config.yaml
num_hidden_layers: 16
hidden_size: 192
num_attention_heads: 3
num_key_value_heads: 3
head_dim: 64
intermediate_size: 768
vocab_size: 4096
hidden_act: "tanh_gelu"
norm: "layernorm"
norm_place: "pre"
norm_eps: 1e-05
positions: "rope"
rope_theta: 10000.0
rope_fraction: 0.5
qk_norm: false
attn_scale: 0.125
bias: "none"
tie_word_embeddings: false
parallel_block: true
init: "normal"
init_std_qkv: 0.0344
init_std_o: 0.0
init_std_up: 0.0344
init_std_down: 0.0
optimizer: "adamw"
learning_rate: 0.00163
beta1: 0.9
beta2: 0.95
weight_decay: 0.068
lr_head: 0.00904
warmup_steps: 342
schedule: "wsd"
decay_fraction: 0.605
decay_shape: "cos"
final_lr_fraction: 0.0
batch_tokens: 65536
max_seq_len: 512
doc_mask: true
z_loss: 1e-05
train_tokens: 591100000
max_steps: 9020
dataset: "wikipedia_en"
Each number is 50 + 15 x the weight over the matrix's rms, rounded and kept within 0 to 99. Layers, rows and columns count from 0.

# layer 2 attention query, 192x192, rms 0.0943, rows 0-54, columns 0-63
44 54 30 63 58 30 60 34 62 35 24 69 59 33 64 32 26 36 57 74 54 40 70 65 67 26 52 25 54 59 47 41 43 48 51 45 56 44 43 48 23 46 63 28 49 52 94 49 52 41 57 34 74 67 54 43 32 62 56 34 31 63 44 34
46 52 48 41 30 64 74 65 91 56 54 64 49 52 36 32 22 67 48 60 52 44 30 27 45 64 36 51 96 44 32 84 89 31 27 24 72 51 58 44 83 33 43 49 62 42 51 39 77 25 33 64 31 47 51 49 78 45 52 22 72 54 55 43
57 59 32 52 31 61 65 34 55 60 47 72 68 48 51 33 28 59 61 63 59 46 46 59 59 56 33 21 58 51 39 74 88 67 48 32 63 42 51 49 34 40 47 56 53 43 65 41 71 43 52 60 45 62 64 34 68 52 54 36 39 55 52 47
49 57 51 35 42 81 70 56 75 71 37 54 34 50 33 26 49 66 51 71 65 29 18 53 43 81 42 53 74 44 39 81 70 20 19 21 79 37 47 34 49 57 51 50 73 29 38 35 43 21 19 41 22 62 42 47 56 68 53 24 71 39 52 51
43 41 34 65 53 53 44 54 36 56 37 33 48 23 48 62 70 53 59 63 57 30 55 39 66 34 54 38 41 77 59 46 36 38 48 02 50 50 80 61 33 66 57 59 57 50 43 69 28 42 18 42 50 45 65 54 27 57 51 52 57 31 42 34
28 26 58 76 57 37 31 54 35 47 71 80 43 61 73 71 58 61 53 14 07 75 80 45 69 19 76 64 48 32 43 41 44 62 69 44 37 56 45 44 61 37 33 50 56 77 59 79 44 45 59 19 74 34 55 53 41 19 46 55 21 49 54 55
60 62 52 42 43 56 74 49 38 57 30 33 60 27 38 34 43 57 49 72 79 22 29 38 39 74 22 26 42 68 46 52 59 50 54 46 82 27 53 51 34 63 66 72 56 19 40 33 48 52 32 77 17 59 52 52 46 64 47 53 83 43 48 43
37 51 36 55 48 32 49 67 44 61 46 44 53 33 72 69 68 39 46 44 41 52 80 44 63 33 59 35 59 68 53 18 46 46 56 46 35 54 77 72 68 60 50 58 39 53 37 54 32 48 44 31 68 44 47 58 32 50 59 58 43 36 31 31
73 40 59 32 46 52 61 49 66 40 48 38 52 46 29 20 37 57 59 54 79 24 24 70 34 82 31 63 33 57 55 71 54 64 65 40 75 43 26 48 35 60 64 76 54 23 57 40 55 52 34 84 31 59 57 39 66 53 47 53 79 59 62 55
50 58 53 52 53 49 75 68 53 40 29 39 64 19 45 31 54 55 62 76 84 19 31 50 50 59 56 26 52 82 55 48 62 53 49 30 70 30 57 51 39 75 68 57 50 17 56 27 53 67 35 55 20 64 38 55 52 59 56 43 83 40 52 26
66 43 49 63 58 40 41 55 57 47 44 37 47 59 35 46 38 48 63 49 73 34 41 43 29 67 33 42 23 78 59 38 66 74 76 35 63 46 52 50 28 51 51 84 47 18 46 46 61 54 36 61 35 51 70 40 68 67 56 78 80 53 47 62
40 84 57 49 59 65 43 59 49 41 36 66 71 38 22 33 53 59 23 61 85 34 37 74 37 66 40 67 61 20 39 75 63 14 19 55 78 42 51 31 47 68 39 34 51 49 53 28 50 38 36 40 48 83 33 50 61 47 49 27 50 35 45 36
33 54 65 40 37 38 52 39 44 51 40 40 50 38 63 61 67 43 33 39 33 50 64 29 65 25 54 48 59 43 59 20 27 41 70 71 37 57 78 41 69 56 70 60 37 47 52 62 39 62 45 58 65 29 46 50 58 51 33 76 37 47 37 38
56 35 55 59 43 59 37 26 55 63 52 54 27 55 77 80 39 43 36 69 17 79 69 24 52 13 66 40 64 44 78 10 36 63 58 51 33 55 39 48 63 15 30 58 51 62 44 65 54 63 59 46 58 04 59 59 46 41 55 79 36 60 51 45
34 52 23 48 54 49 58 43 53 70 38 46 50 12 61 56 49 42 42 62 47 58 55 56 54 37 48 32 48 60 42 31 37 52 65 62 20 47 66 69 43 44 44 57 43 31 72 40 49 61 53 40 61 36 41 79 49 43 28 66 37 46 48 40
58 35 62 57 48 63 55 44 60 48 60 63 53 42 59 46 57 37 36 82 52 75 43 40 72 36 47 42 81 35 47 13 49 64 43 50 32 46 39 68 58 10 50 48 62 57 56 52 36 78 79 37 54 26 57 62 21 38 44 49 60 63 67 33
31 32 54 54 42 41 35 31 52 60 59 67 48 61 85 74 60 50 23 84 40 59 51 27 65 21 81 35 78 32 70 10 34 57 71 50 24 49 48 50 99 21 51 70 53 76 58 59 63 57 51 31 60 05 57 65 19 63 46 65 30 35 54 16
57 30 57 36 43 32 32 46 36 60 52 68 39 78 51 43 61 55 87 31 26 14 52 22 14 59 58 55 31 63 39 43 28 69 67 31 63 67 51 28 50 69 77 46 33 49 35 62 58 59 41 39 33 50 69 60 72 62 49 99 64 44 65 63
50 40 49 40 45 45 45 30 53 50 55 54 27 48 64 38 44 56 33 62 50 47 53 37 56 25 36 49 56 50 45 34 39 51 76 37 40 66 51 60 58 62 52 47 55 69 53 59 70 49 40 43 77 32 65 57 54 58 56 61 48 58 40 49
39 47 59 54 41 61 06 35 18 74 57 57 00 72 99 99 67 38 00 67 35 58 99 19 51 30 73 54 81 21 99 00 16 54 91 36 00 80 72 34 89 00 43 70 63 81 76 82 54 54 71 30 68 00 62 82 17 44 53 99 22 80 76 47
62 43 73 52 32 72 31 43 34 46 37 47 34 34 53 65 59 55 28 55 57 41 59 41 66 66 31 62 48 53 73 24 45 49 77 42 56 65 31 52 40 71 46 54 58 63 43 40 57 31 27 51 39 41 51 60 50 58 62 58 47 56 57 45
57 40 60 45 26 45 18 53 39 47 38 39 44 73 79 65 68 61 54 50 35 33 34 20 33 82 70 54 72 58 59 17 33 57 65 38 55 49 50 23 67 72 47 60 11 59 36 61 47 57 23 52 08 25 42 49 44 60 45 59 53 37 55 34
67 52 55 56 38 64 49 61 49 57 38 62 43 21 69 50 43 48 46 55 42 37 57 38 54 55 36 29 62 53 88 10 60 73 80 38 36 86 48 57 51 28 56 62 65 05 53 51 47 48 46 64 28 36 42 67 36 50 52 53 47 78 63 55
55 58 40 92 60 33 58 58 55 33 36 50 47 49 42 51 39 40 80 35 50 62 40 82 43 24 62 23 36 63 63 57 44 52 37 34 39 35 67 61 45 38 56 40 61 36 64 55 59 53 80 68 58 56 63 75 50 37 24 34 41 48 54 66
45 24 86 44 73 77 72 29 54 21 48 47 54 18 44 37 20 63 48 65 32 32 67 43 79 38 43 74 51 34 29 48 44 65 48 72 30 52 26 62 37 18 27 51 56 66 55 73 40 81 49 47 55 68 60 64 29 10 59 34 42 58 61 28
76 54 62 39 64 58 71 54 30 63 29 32 52 28 50 85 51 70 35 68 50 60 75 26 70 58 21 53 73 64 65 55 48 67 57 55 48 29 63 37 22 86 37 71 09 78 49 45 42 33 27 51 47 37 76 37 44 31 28 63 60 39 31 33
60 64 41 46 28 79 44 53 41 49 57 46 61 32 55 40 43 42 41 37 20 57 47 51 47 81 53 37 50 54 33 49 30 44 51 52 58 67 44 48 59 54 30 47 32 45 47 16 56 48 36 66 33 36 08 14 63 71 64 50 85 30 55 43
47 58 44 36 54 37 69 63 25 73 50 58 39 58 72 28 55 65 37 43 59 59 51 45 28 45 26 31 75 58 53 28 72 52 53 10 82 59 62 17 44 44 37 48 52 56 37 22 55 11 33 48 46 47 54 66 85 57 56 61 31 48 15 41
07 64 28 54 89 51 54 38 46 29 56 57 41 55 48 58 62 59 48 41 33 66 50 66 53 45 44 11 56 44 32 67 15 33 38 13 53 49 43 55 67 34 17 30 56 56 36 74 59 35 56 49 31 68 76 64 18 59 22 38 64 28 51 62
60 47 63 42 32 52 80 41 72 73 31 66 57 75 28 51 42 54 38 54 64 67 56 34 57 49 52 47 44 40 51 41 95 61 62 58 64 52 31 60 70 95 58 45 31 58 53 54 69 20 66 26 35 47 56 52 63 63 65 48 67 56 27 50
39 28 32 54 52 26 60 44 53 24 60 64 47 53 37 69 44 32 55 60 66 40 73 45 56 51 46 68 51 43 44 47 57 34 49 54 11 45 54 68 64 41 78 34 80 30 56 81 35 61 58 26 48 66 44 70 15 44 39 58 43 62 55 52
52 39 81 39 51 74 81 62 53 67 37 25 41 47 47 40 45 60 21 37 46 67 65 21 54 68 21 51 48 34 62 50 58 62 68 55 62 63 20 53 54 85 41 43 45 62 49 51 68 10 27 49 39 48 49 58 52 54 62 59 73 72 38 62
57 58 39 37 52 36 99 33 59 65 37 24 34 60 57 50 53 64 39 63 68 63 55 45 76 51 17 47 70 43 44 51 74 46 70 61 23 45 48 48 51 54 62 69 60 44 72 53 39 56 50 52 45 51 49 46 25 09 57 60 74 70 44 48
66 59 48 53 39 32 37 69 58 39 69 37 52 62 69 68 71 48 39 57 53 40 38 33 19 61 34 59 57 54 85 37 21 35 43 21 32 59 66 32 60 51 71 39 89 58 61 50 28 48 23 60 48 30 78 56 73 69 29 61 45 57 53 59
46 41 68 55 78 63 61 63 37 62 34 71 57 49 38 66 62 26 39 53 99 33 49 49 57 58 37 47 47 68 68 46 54 66 40 46 38 49 27 27 47 51 10 53 49 64 93 62 28 53 77 42 42 65 55 38 56 10 43 36 64 68 55 33
39 55 26 57 65 40 40 42 31 52 38 62 46 31 66 57 49 53 66 45 44 43 25 56 50 25 55 40 35 58 46 56 56 64 55 52 57 15 46 88 47 61 49 65 43 44 52 58 64 64 44 23 75 51 65 49 50 33 34 48 46 43 45 58
56 45 59 30 59 29 72 47 83 73 58 46 44 62 44 69 57 63 40 69 70 66 39 17 57 64 62 40 62 28 63 44 80 53 31 63 30 27 55 46 39 47 31 44 11 51 40 39 47 31 52 42 36 41 66 76 46 32 07 43 51 42 32 62
72 62 58 53 69 52 40 28 35 56 67 40 48 71 45 47 62 33 69 35 51 28 49 62 52 39 86 68 56 62 35 30 08 26 59 60 19 52 68 22 38 33 44 62 88 89 69 37 51 86 61 53 77 62 45 45 71 74 45 46 48 49 46 33
44 39 39 52 45 52 73 79 45 42 63 40 54 38 53 42 72 51 45 58 23 23 45 27 56 39 40 29 67 40 46 52 73 44 39 71 46 41 46 80 53 44 32 57 45 52 39 57 65 46 43 29 45 22 28 49 56 16 19 47 19 36 52 49
52 57 48 84 26 73 65 64 63 37 43 51 43 45 09 44 17 34 44 41 56 50 58 41 46 48 34 34 53 57 51 71 73 40 49 42 66 51 37 79 57 72 38 24 42 30 28 23 77 17 58 38 34 41 19 70 48 24 86 49 46 73 37 49
35 56 60 66 26 48 48 33 21 77 39 65 33 30 57 77 53 53 35 74 70 44 36 55 58 56 65 95 43 40 62 38 49 29 58 65 60 47 33 61 25 92 29 58 36 31 44 39 54 90 37 12 45 65 52 65 24 37 42 67 72 10 64 48
88 78 58 72 69 83 73 73 44 60 54 80 63 06 43 22 41 28 52 47 57 54 52 80 68 23 41 14 56 58 40 26 58 43 77 24 47 51 59 76 59 43 79 45 32 73 41 36 47 60 72 54 63 50 53 38 53 63 69 33 22 45 58 44
59 57 57 62 24 75 57 54 57 36 56 59 52 39 66 42 51 46 35 76 36 49 47 23 54 68 50 40 50 43 37 37 51 41 51 53 53 72 52 54 78 50 41 57 23 54 23 38 49 26 37 55 27 48 27 57 55 88 62 39 49 35 55 49
44 53 45 55 34 38 30 54 37 32 60 62 57 77 63 67 67 37 63 83 55 36 30 25 24 54 56 45 48 56 41 33 39 52 24 57 22 68 76 14 76 49 47 45 29 45 52 50 33 41 36 52 37 62 68 46 67 70 54 55 89 35 22 33
45 49 69 38 45 66 54 41 40 51 32 44 50 46 59 35 26 67 44 50 51 32 37 25 31 50 57 69 56 53 33 66 61 68 54 56 75 30 20 39 59 77 28 56 15 90 29 35 70 46 25 45 40 29 39 37 63 60 43 50 43 52 33 58
82 73 33 37 47 62 31 29 37 44 45 27 57 44 65 56 37 25 46 59 42 45 73 21 25 83 28 60 41 54 82 59 55 67 59 44 50 59 60 62 46 68 59 44 65 60 44 29 37 34 41 80 78 37 36 48 52 69 69 38 60 61 49 77
40 52 39 29 44 45 97 72 41 56 44 63 56 23 53 38 50 44 54 54 72 36 48 32 83 68 39 36 43 66 37 31 81 56 65 56 39 31 64 76 55 91 57 51 27 33 34 45 59 28 51 24 61 71 73 65 44 22 40 60 80 44 47 80
58 68 49 43 52 69 58 58 82 58 75 76 57 51 04 21 35 37 41 48 42 75 63 59 49 57 20 57 54 36 41 51 76 76 58 42 65 80 42 52 65 42 64 34 62 67 45 54 49 22 80 48 46 46 60 49 58 80 67 58 69 49 63 46
40 58 47 66 58 50 52 23 34 57 37 37 43 37 46 47 47 52 55 46 40 49 52 67 66 25 40 49 52 48 38 62 43 44 51 64 49 30 37 54 35 54 44 42 62 55 60 64 52 69 63 55 87 54 56 48 39 39 62 61 37 30 56 37
24 56 25 66 54 46 56 42 48 54 51 60 66 43 45 64 56 50 61 45 62 58 52 70 55 35 48 51 52 49 29 70 49 48 33 58 36 35 56 52 47 51 40 54 52 45 76 72 48 66 61 32 65 60 67 45 38 39 33 61 43 26 48 54
57 61 54 66 55 81 54 42 55 38 50 50 26 56 14 46 36 13 42 29 65 50 24 56 43 70 76 54 55 47 29 70 51 36 38 50 68 32 29 70 51 27 59 36 48 37 41 29 46 51 67 53 53 49 05 57 26 25 57 28 33 68 65 53
81 74 38 27 45 71 48 55 68 30 32 40 75 48 63 47 40 42 41 35 32 53 27 39 05 50 60 42 36 45 45 53 29 63 57 37 59 42 64 49 57 62 49 46 26 69 20 50 60 20 42 91 60 31 59 42 72 83 55 28 54 54 45 64
17 52 46 39 29 31 56 43 48 32 48 75 23 67 42 58 48 36 51 58 50 32 11 36 23 33 77 60 61 41 21 41 66 80 41 68 42 31 60 34 64 63 39 47 11 42 36 64 38 43 55 57 53 50 40 35 63 56 45 75 69 42 31 23
73 47 68 41 30 60 63 62 63 58 66 44 33 41 55 38 55 56 39 50 64 50 66 23 40 60 39 55 54 53 52 37 67 67 54 41 49 81 39 29 72 49 45 48 51 67 34 50 54 31 37 70 30 40 46 70 69 69 50 77 49 56 49 37
34 49 42 32 62 62 88 37 68 55 57 53 69 30 62 38 42 75 51 42 34 74 55 40 58 19 57 29 41 50 39 64 73 58 77 57 36 27 38 69 40 72 44 49 43 56 18 60 61 73 54 44 47 56 80 46 53 29 46 58 68 53 58 68
# layer 2 attention key, 192x192, rms 0.0902, rows 0-53, columns 0-63
59 64 46 10 35 58 48 60 60 75 71 38 14 71 79 38 50 64 39 40 34 58 40 15 46 61 06 43 70 58 75 39 17 41 62 31 47 20 56 53 64 41 48 42 58 44 47 34 76 64 33 60 51 33 41 38 34 56 49 60 59 68 67 51
16 58 63 45 69 18 70 46 51 53 26 58 91 42 18 40 59 63 47 32 59 43 72 99 52 68 56 56 24 48 31 68 39 27 24 76 53 54 47 50 33 51 64 04 47 74 59 47 44 80 71 44 42 75 23 53 59 28 66 39 50 50 44 60
17 55 48 34 56 30 59 80 51 49 50 56 55 48 41 47 54 62 71 37 62 47 72 88 38 64 58 48 59 53 34 56 32 35 42 58 40 42 38 54 51 54 51 29 80 50 42 41 44 66 66 50 75 75 45 60 32 51 48 50 48 63 35 42
23 28 55 27 59 35 58 64 74 36 59 67 99 22 07 51 51 57 51 34 36 54 77 76 45 12 44 58 24 24 28 84 76 70 22 81 57 61 73 43 60 70 57 35 46 67 40 52 20 74 72 35 47 82 37 54 76 54 49 35 61 41 45 48
57 40 61 32 38 32 63 29 62 66 50 42 52 65 62 33 32 46 26 35 55 51 48 46 44 37 40 76 55 30 38 36 51 53 53 34 40 56 88 60 52 63 57 69 40 45 66 62 50 50 47 57 17 44 39 51 72 46 48 54 38 32 61 58
67 81 45 82 34 72 49 21 26 73 37 38 04 58 82 40 47 62 57 55 55 37 39 18 40 83 36 50 74 79 66 26 25 49 78 43 41 52 20 52 28 23 51 68 65 30 55 52 45 31 33 82 35 35 41 38 34 42 35 62 71 51 52 67
40 43 47 32 50 32 70 77 72 50 69 59 84 53 26 36 54 48 45 35 40 47 52 67 45 33 63 79 48 22 15 65 66 53 18 19 53 53 84 56 56 63 56 46 48 62 47 59 45 63 42 44 33 59 61 56 83 39 46 47 40 49 62 51
59 53 62 56 30 59 59 51 50 78 36 52 27 80 75 35 53 54 45 50 67 31 34 24 59 51 54 78 72 57 49 10 38 56 67 01 47 41 62 66 47 63 78 52 50 44 71 53 68 48 39 68 31 33 49 50 34 40 46 91 66 46 63 39
26 40 31 25 55 44 65 58 75 48 57 82 84 57 08 38 47 42 45 36 60 66 64 69 38 45 54 67 38 00 20 99 74 51 09 73 64 45 77 45 54 60 47 33 55 79 30 34 39 64 60 23 67 92 65 64 68 64 55 34 57 36 53 40
51 35 53 47 48 39 55 66 58 61 47 41 61 56 53 45 41 53 37 28 45 45 55 54 54 33 62 81 55 47 20 61 63 44 39 36 63 55 98 57 57 60 61 44 47 80 45 62 41 46 39 58 24 54 49 52 52 51 43 46 32 46 60 45
43 51 21 31 48 38 58 78 70 45 67 32 83 36 21 23 49 44 59 07 49 59 72 51 40 60 69 79 76 22 39 85 68 66 10 30 53 60 82 71 68 50 57 48 66 56 46 47 73 58 60 33 61 69 73 51 72 38 54 40 27 62 62 36
43 47 25 68 63 52 38 63 53 41 63 37 64 53 42 69 51 45 71 47 33 66 35 47 51 35 48 31 45 52 61 93 72 51 44 47 62 57 53 37 41 40 52 55 32 69 26 38 50 48 66 51 41 73 45 29 63 57 46 36 49 37 51 66
64 53 60 70 33 43 34 47 41 52 16 68 02 85 86 47 59 47 13 67 75 33 46 40 58 56 59 48 66 71 66 00 14 31 75 45 36 39 37 54 71 54 58 53 62 21 77 79 54 57 32 31 55 17 53 48 11 29 48 81 55 66 52 46
52 61 72 65 39 60 65 53 39 49 33 56 44 32 56 46 39 45 36 65 54 43 49 40 62 57 37 40 47 53 51 25 40 55 48 58 31 49 27 57 54 44 35 72 52 42 53 39 64 56 50 61 54 30 26 62 41 52 42 43 64 49 49 45
63 63 82 40 34 50 55 41 33 53 26 38 18 60 93 40 27 68 12 63 79 48 41 50 60 46 69 45 87 63 52 00 18 49 58 51 38 43 47 54 95 48 29 85 48 53 59 54 73 53 49 47 22 04 49 68 14 38 56 71 40 57 67 44
61 53 63 60 48 59 76 44 45 53 47 46 65 12 54 30 45 58 23 50 34 47 46 51 66 46 33 41 51 64 44 42 58 63 56 66 32 68 34 54 56 67 46 68 47 43 43 43 52 44 46 68 51 57 35 68 44 56 51 41 68 46 48 59
56 66 74 70 35 60 65 48 51 46 38 49 43 24 77 38 62 56 23 49 47 41 58 39 66 53 37 55 48 55 46 15 33 48 63 55 37 62 46 59 61 60 47 64 36 39 52 54 58 45 44 57 49 28 38 62 31 52 48 51 58 56 51 63
74 41 49 37 60 44 58 72 72 34 68 43 82 38 00 43 31 45 99 27 56 60 71 57 23 47 47 80 37 25 35 99 90 64 08 22 99 49 51 81 33 56 70 28 60 36 53 60 51 29 67 64 55 67 49 21 80 41 50 46 27 60 40 44
42 70 36 35 05 73 39 49 06 44 52 84 00 64 99 56 66 43 00 79 83 58 54 00 50 51 55 47 99 67 96 00 00 56 99 46 12 71 27 49 81 22 36 45 54 35 99 43 72 58 69 26 52 00 27 84 00 42 46 82 76 84 69 35
63 55 71 64 44 56 65 48 62 48 45 46 48 38 54 25 55 55 40 45 53 41 46 39 60 54 43 48 45 51 46 27 51 42 52 52 55 52 37 52 51 67 50 61 42 49 51 47 54 53 48 58 56 39 43 53 48 46 54 49 53 52 49 42
52 61 59 56 53 68 67 57 57 47 24 52 58 39 68 30 47 63 28 38 66 38 50 39 46 53 50 55 55 51 43 36 48 44 49 47 51 54 56 54 55 65 58 58 54 40 33 48 58 48 40 46 52 50 54 52 49 49 56 63 65 60 49 67
70 50 85 65 58 46 71 82 68 24 48 26 57 50 40 37 30 54 86 37 48 32 58 68 58 34 48 72 48 31 35 80 46 28 26 45 62 38 56 62 45 45 68 57 40 29 37 53 57 49 35 58 50 59 49 38 71 31 46 20 42 68 53 38
55 55 70 52 59 49 82 83 65 63 29 36 72 42 45 29 31 63 68 47 64 38 49 60 34 50 64 68 35 66 29 58 53 51 46 10 65 58 52 59 50 78 55 54 56 40 44 51 69 54 47 56 36 70 58 53 54 53 51 56 57 51 47 52
46 56 38 37 45 28 20 42 41 62 60 52 38 71 59 61 23 55 65 65 34 48 49 77 55 62 47 41 73 46 48 65 48 65 48 30 55 51 41 51 59 47 25 27 47 72 52 39 63 55 55 43 40 65 41 36 73 65 62 58 36 37 39 44
32 37 70 54 41 48 64 46 42 70 60 55 88 25 61 22 39 60 26 61 77 35 18 46 66 76 55 22 64 54 48 38 60 70 52 83 30 45 37 59 20 56 51 49 63 38 56 46 31 46 40 56 67 52 54 66 53 85 42 53 80 72 47 68
26 44 76 66 83 69 59 80 64 60 62 17 40 77 48 22 51 47 40 15 59 53 40 73 51 38 58 50 40 35 57 68 40 38 53 40 56 26 87 61 38 25 64 58 56 40 50 51 34 45 32 59 71 36 51 42 72 49 51 49 33 50 55 35
39 44 44 53 61 64 63 70 76 43 21 27 54 38 78 63 41 65 50 50 47 35 25 65 67 37 50 73 52 52 51 65 64 63 41 48 13 55 54 32 43 56 46 71 43 42 50 46 21 37 58 49 40 46 36 76 28 28 27 46 60 41 55 77
42 53 50 45 68 48 69 67 55 40 43 22 61 49 19 29 36 52 84 41 50 40 73 52 36 50 36 69 30 59 46 47 37 41 30 29 90 58 55 39 46 75 42 58 38 28 18 49 61 63 47 61 32 48 57 28 43 23 57 44 47 27 70 40
40 79 68 29 41 69 51 38 46 61 73 63 49 43 73 26 23 52 37 76 35 45 59 42 99 81 49 40 51 58 58 53 99 69 62 40 00 40 41 52 64 09 19 24 45 57 30 57 37 33 75 44 42 58 47 33 77 48 38 69 49 75 47 70
62 71 40 62 36 59 70 59 64 38 43 64 44 50 69 82 77 44 58 46 53 75 47 69 49 45 53 30 41 67 78 55 27 57 73 48 77 46 75 35 56 52 82 53 22 42 30 59 32 60 13 26 50 50 64 69 70 48 42 21 40 59 73 32
84 49 49 61 60 57 37 21 37 63 72 85 50 43 45 54 97 49 45 69 55 67 38 52 72 60 59 29 50 53 59 33 68 41 55 54 52 44 30 59 58 31 56 20 60 50 75 54 60 44 82 20 57 52 55 59 59 74 42 48 40 61 28 51
39 58 58 58 56 64 92 75 75 36 34 43 42 51 57 56 31 70 66 33 60 57 41 71 44 42 58 45 55 43 44 59 40 34 58 36 62 53 80 42 45 70 72 76 47 33 20 58 39 58 22 49 23 56 67 59 67 37 53 40 33 68 50 52
50 50 34 48 70 59 47 63 55 40 55 37 55 67 34 54 42 30 60 54 53 68 45 63 43 72 79 61 37 49 28 61 25 34 69 44 68 59 65 54 54 25 60 20 44 58 35 68 55 29 44 60 46 41 81 55 84 54 40 31 46 52 79 27
55 69 58 67 47 39 53 63 53 27 66 47 30 65 14 30 65 29 66 55 54 36 54 64 30 44 51 71 59 23 28 53 53 26 28 40 76 53 58 54 62 59 47 39 74 45 70 52 74 49 68 71 49 41 54 41 49 44 75 40 43 52 45 31
33 49 65 69 49 55 56 51 46 63 44 62 30 31 33 34 40 38 36 40 53 46 43 58 74 55 34 31 36 29 60 35 30 44 76 82 38 37 73 47 50 64 68 67 45 73 58 39 22 70 36 17 88 55 51 60 54 56 57 57 47 73 25 62
36 29 60 45 56 52 52 51 27 56 63 43 50 67 52 70 37 49 45 43 33 58 60 59 56 34 60 56 56 54 64 46 51 61 38 57 50 64 38 43 59 11 41 29 46 36 70 66 60 41 62 77 42 32 32 29 56 51 51 69 35 21 54 34
63 75 61 76 53 78 63 44 25 46 60 33 15 68 40 42 67 49 51 57 09 56 54 62 69 57 74 19 22 47 89 60 15 50 58 51 65 45 56 59 50 19 40 40 27 50 37 47 25 56 18 54 76 49 53 39 84 37 45 63 38 52 69 52
41 58 36 40 63 11 17 40 11 20 54 41 23 49 38 61 55 37 55 33 88 40 57 50 28 50 56 58 68 30 44 51 53 30 09 42 49 55 19 41 78 43 61 62 67 67 50 55 46 57 78 68 66 30 54 29 50 33 57 61 38 49 47 48
39 48 62 62 73 74 40 62 35 49 76 35 63 35 44 32 25 66 43 45 47 49 72 53 68 54 49 32 53 52 48 60 41 44 66 49 44 38 46 80 32 27 62 76 61 11 64 53 72 29 24 75 42 67 62 57 36 29 34 50 57 21 64 63
73 60 32 61 54 74 66 54 70 52 30 55 67 27 80 59 50 61 39 61 25 60 47 50 55 34 49 21 58 50 72 54 50 58 67 54 26 50 44 55 42 61 46 49 46 43 31 35 43 44 53 20 17 67 60 82 48 56 53 47 69 38 53 66
56 47 56 76 51 73 49 50 74 54 43 37 44 32 56 54 38 60 59 41 34 47 56 30 66 47 44 41 22 59 63 68 23 59 36 89 18 59 24 19 30 49 59 55 19 80 52 39 46 52 43 54 72 37 41 68 77 35 42 34 65 50 44 44
26 46 46 22 85 36 60 65 25 49 39 53 87 79 62 69 49 64 40 37 58 43 50 65 48 25 37 62 63 75 46 68 35 37 70 41 70 74 61 31 50 72 72 89 37 37 55 41 35 42 29 48 25 99 68 39 55 74 54 37 53 20 59 66
60 61 87 59 41 57 63 74 69 39 32 42 77 28 46 36 54 55 44 48 29 38 50 46 66 45 31 51 51 54 52 48 41 45 62 60 43 46 62 59 45 73 56 73 52 43 46 45 48 46 33 45 33 67 44 63 36 52 41 14 66 58 62 70
64 51 82 67 29 34 43 57 69 40 38 34 41 20 07 47 65 17 45 56 36 48 38 40 69 41 51 49 61 41 43 28 59 37 48 83 56 42 59 69 55 69 54 67 86 55 68 46 56 64 49 16 73 55 35 46 33 56 54 43 52 66 57 59
36 31 73 56 47 63 58 55 52 46 43 20 54 41 56 41 55 54 42 40 47 43 58 31 46 33 33 52 32 59 65 54 36 48 60 72 56 58 59 61 40 44 36 72 45 41 32 40 38 38 22 59 56 35 35 53 38 40 55 29 77 46 49 71
54 55 86 42 69 63 39 85 66 56 40 47 55 49 27 24 55 65 32 32 34 43 36 47 25 20 74 47 50 68 29 40 53 22 48 30 43 53 86 53 69 44 34 72 64 83 30 28 73 67 45 41 56 56 71 65 52 33 56 37 44 50 33 61
46 36 68 39 70 62 71 63 64 42 32 05 50 52 38 61 43 57 46 15 30 59 70 77 43 28 47 45 46 43 80 65 40 42 54 78 87 71 63 59 54 53 71 48 45 42 47 69 58 34 14 36 26 60 53 45 47 40 61 41 56 27 65 63
54 49 31 43 37 55 83 65 72 67 46 51 75 35 84 62 78 60 47 55 57 67 39 40 44 72 37 25 38 69 74 51 33 63 83 37 50 56 65 19 57 70 61 53 48 48 15 35 31 47 45 21 60 77 68 61 46 64 55 29 56 45 68 55
31 54 13 47 56 36 25 53 34 57 50 58 36 70 67 71 32 53 31 64 68 59 44 47 63 45 67 36 58 49 67 65 37 59 37 56 27 53 42 38 48 31 45 48 58 60 58 58 41 50 61 52 45 48 61 44 65 52 48 61 45 50 54 53
49 50 37 46 48 40 26 36 34 60 60 54 28 64 59 72 52 36 30 58 45 64 45 46 67 54 60 37 44 32 64 53 58 68 59 57 25 54 51 41 53 23 41 40 55 68 74 55 37 43 56 46 67 34 43 60 37 48 48 59 55 50 39 53
55 36 37 64 53 53 35 29 53 60 49 73 42 52 72 52 34 58 35 51 06 33 32 82 73 34 10 28 65 40 66 60 69 39 55 93 31 62 31 33 48 33 48 54 24 51 39 21 45 54 61 57 52 61 62 65 55 45 47 47 54 40 40 25
48 51 77 54 64 42 62 72 65 40 40 29 51 69 64 49 42 56 34 40 24 46 28 74 43 28 32 54 53 60 47 59 59 45 44 46 75 54 86 44 54 46 35 66 50 32 55 47 37 46 35 51 21 56 38 45 33 48 61 39 55 46 72 62
66 34 42 80 37 63 51 47 49 56 51 57 57 43 54 70 72 34 60 45 52 61 52 29 64 58 32 25 37 28 81 52 48 55 42 94 45 47 49 50 60 15 51 53 72 47 45 61 62 47 40 15 49 39 14 43 46 61 41 36 36 61 63 66
59 62 51 48 49 50 72 70 70 48 43 28 67 35 36 14 44 68 70 39 76 44 48 49 29 56 55 53 40 65 36 45 52 39 53 43 63 51 51 55 56 76 52 57 73 36 41 40 52 53 37 44 48 56 63 43 53 56 51 35 62 56 50 57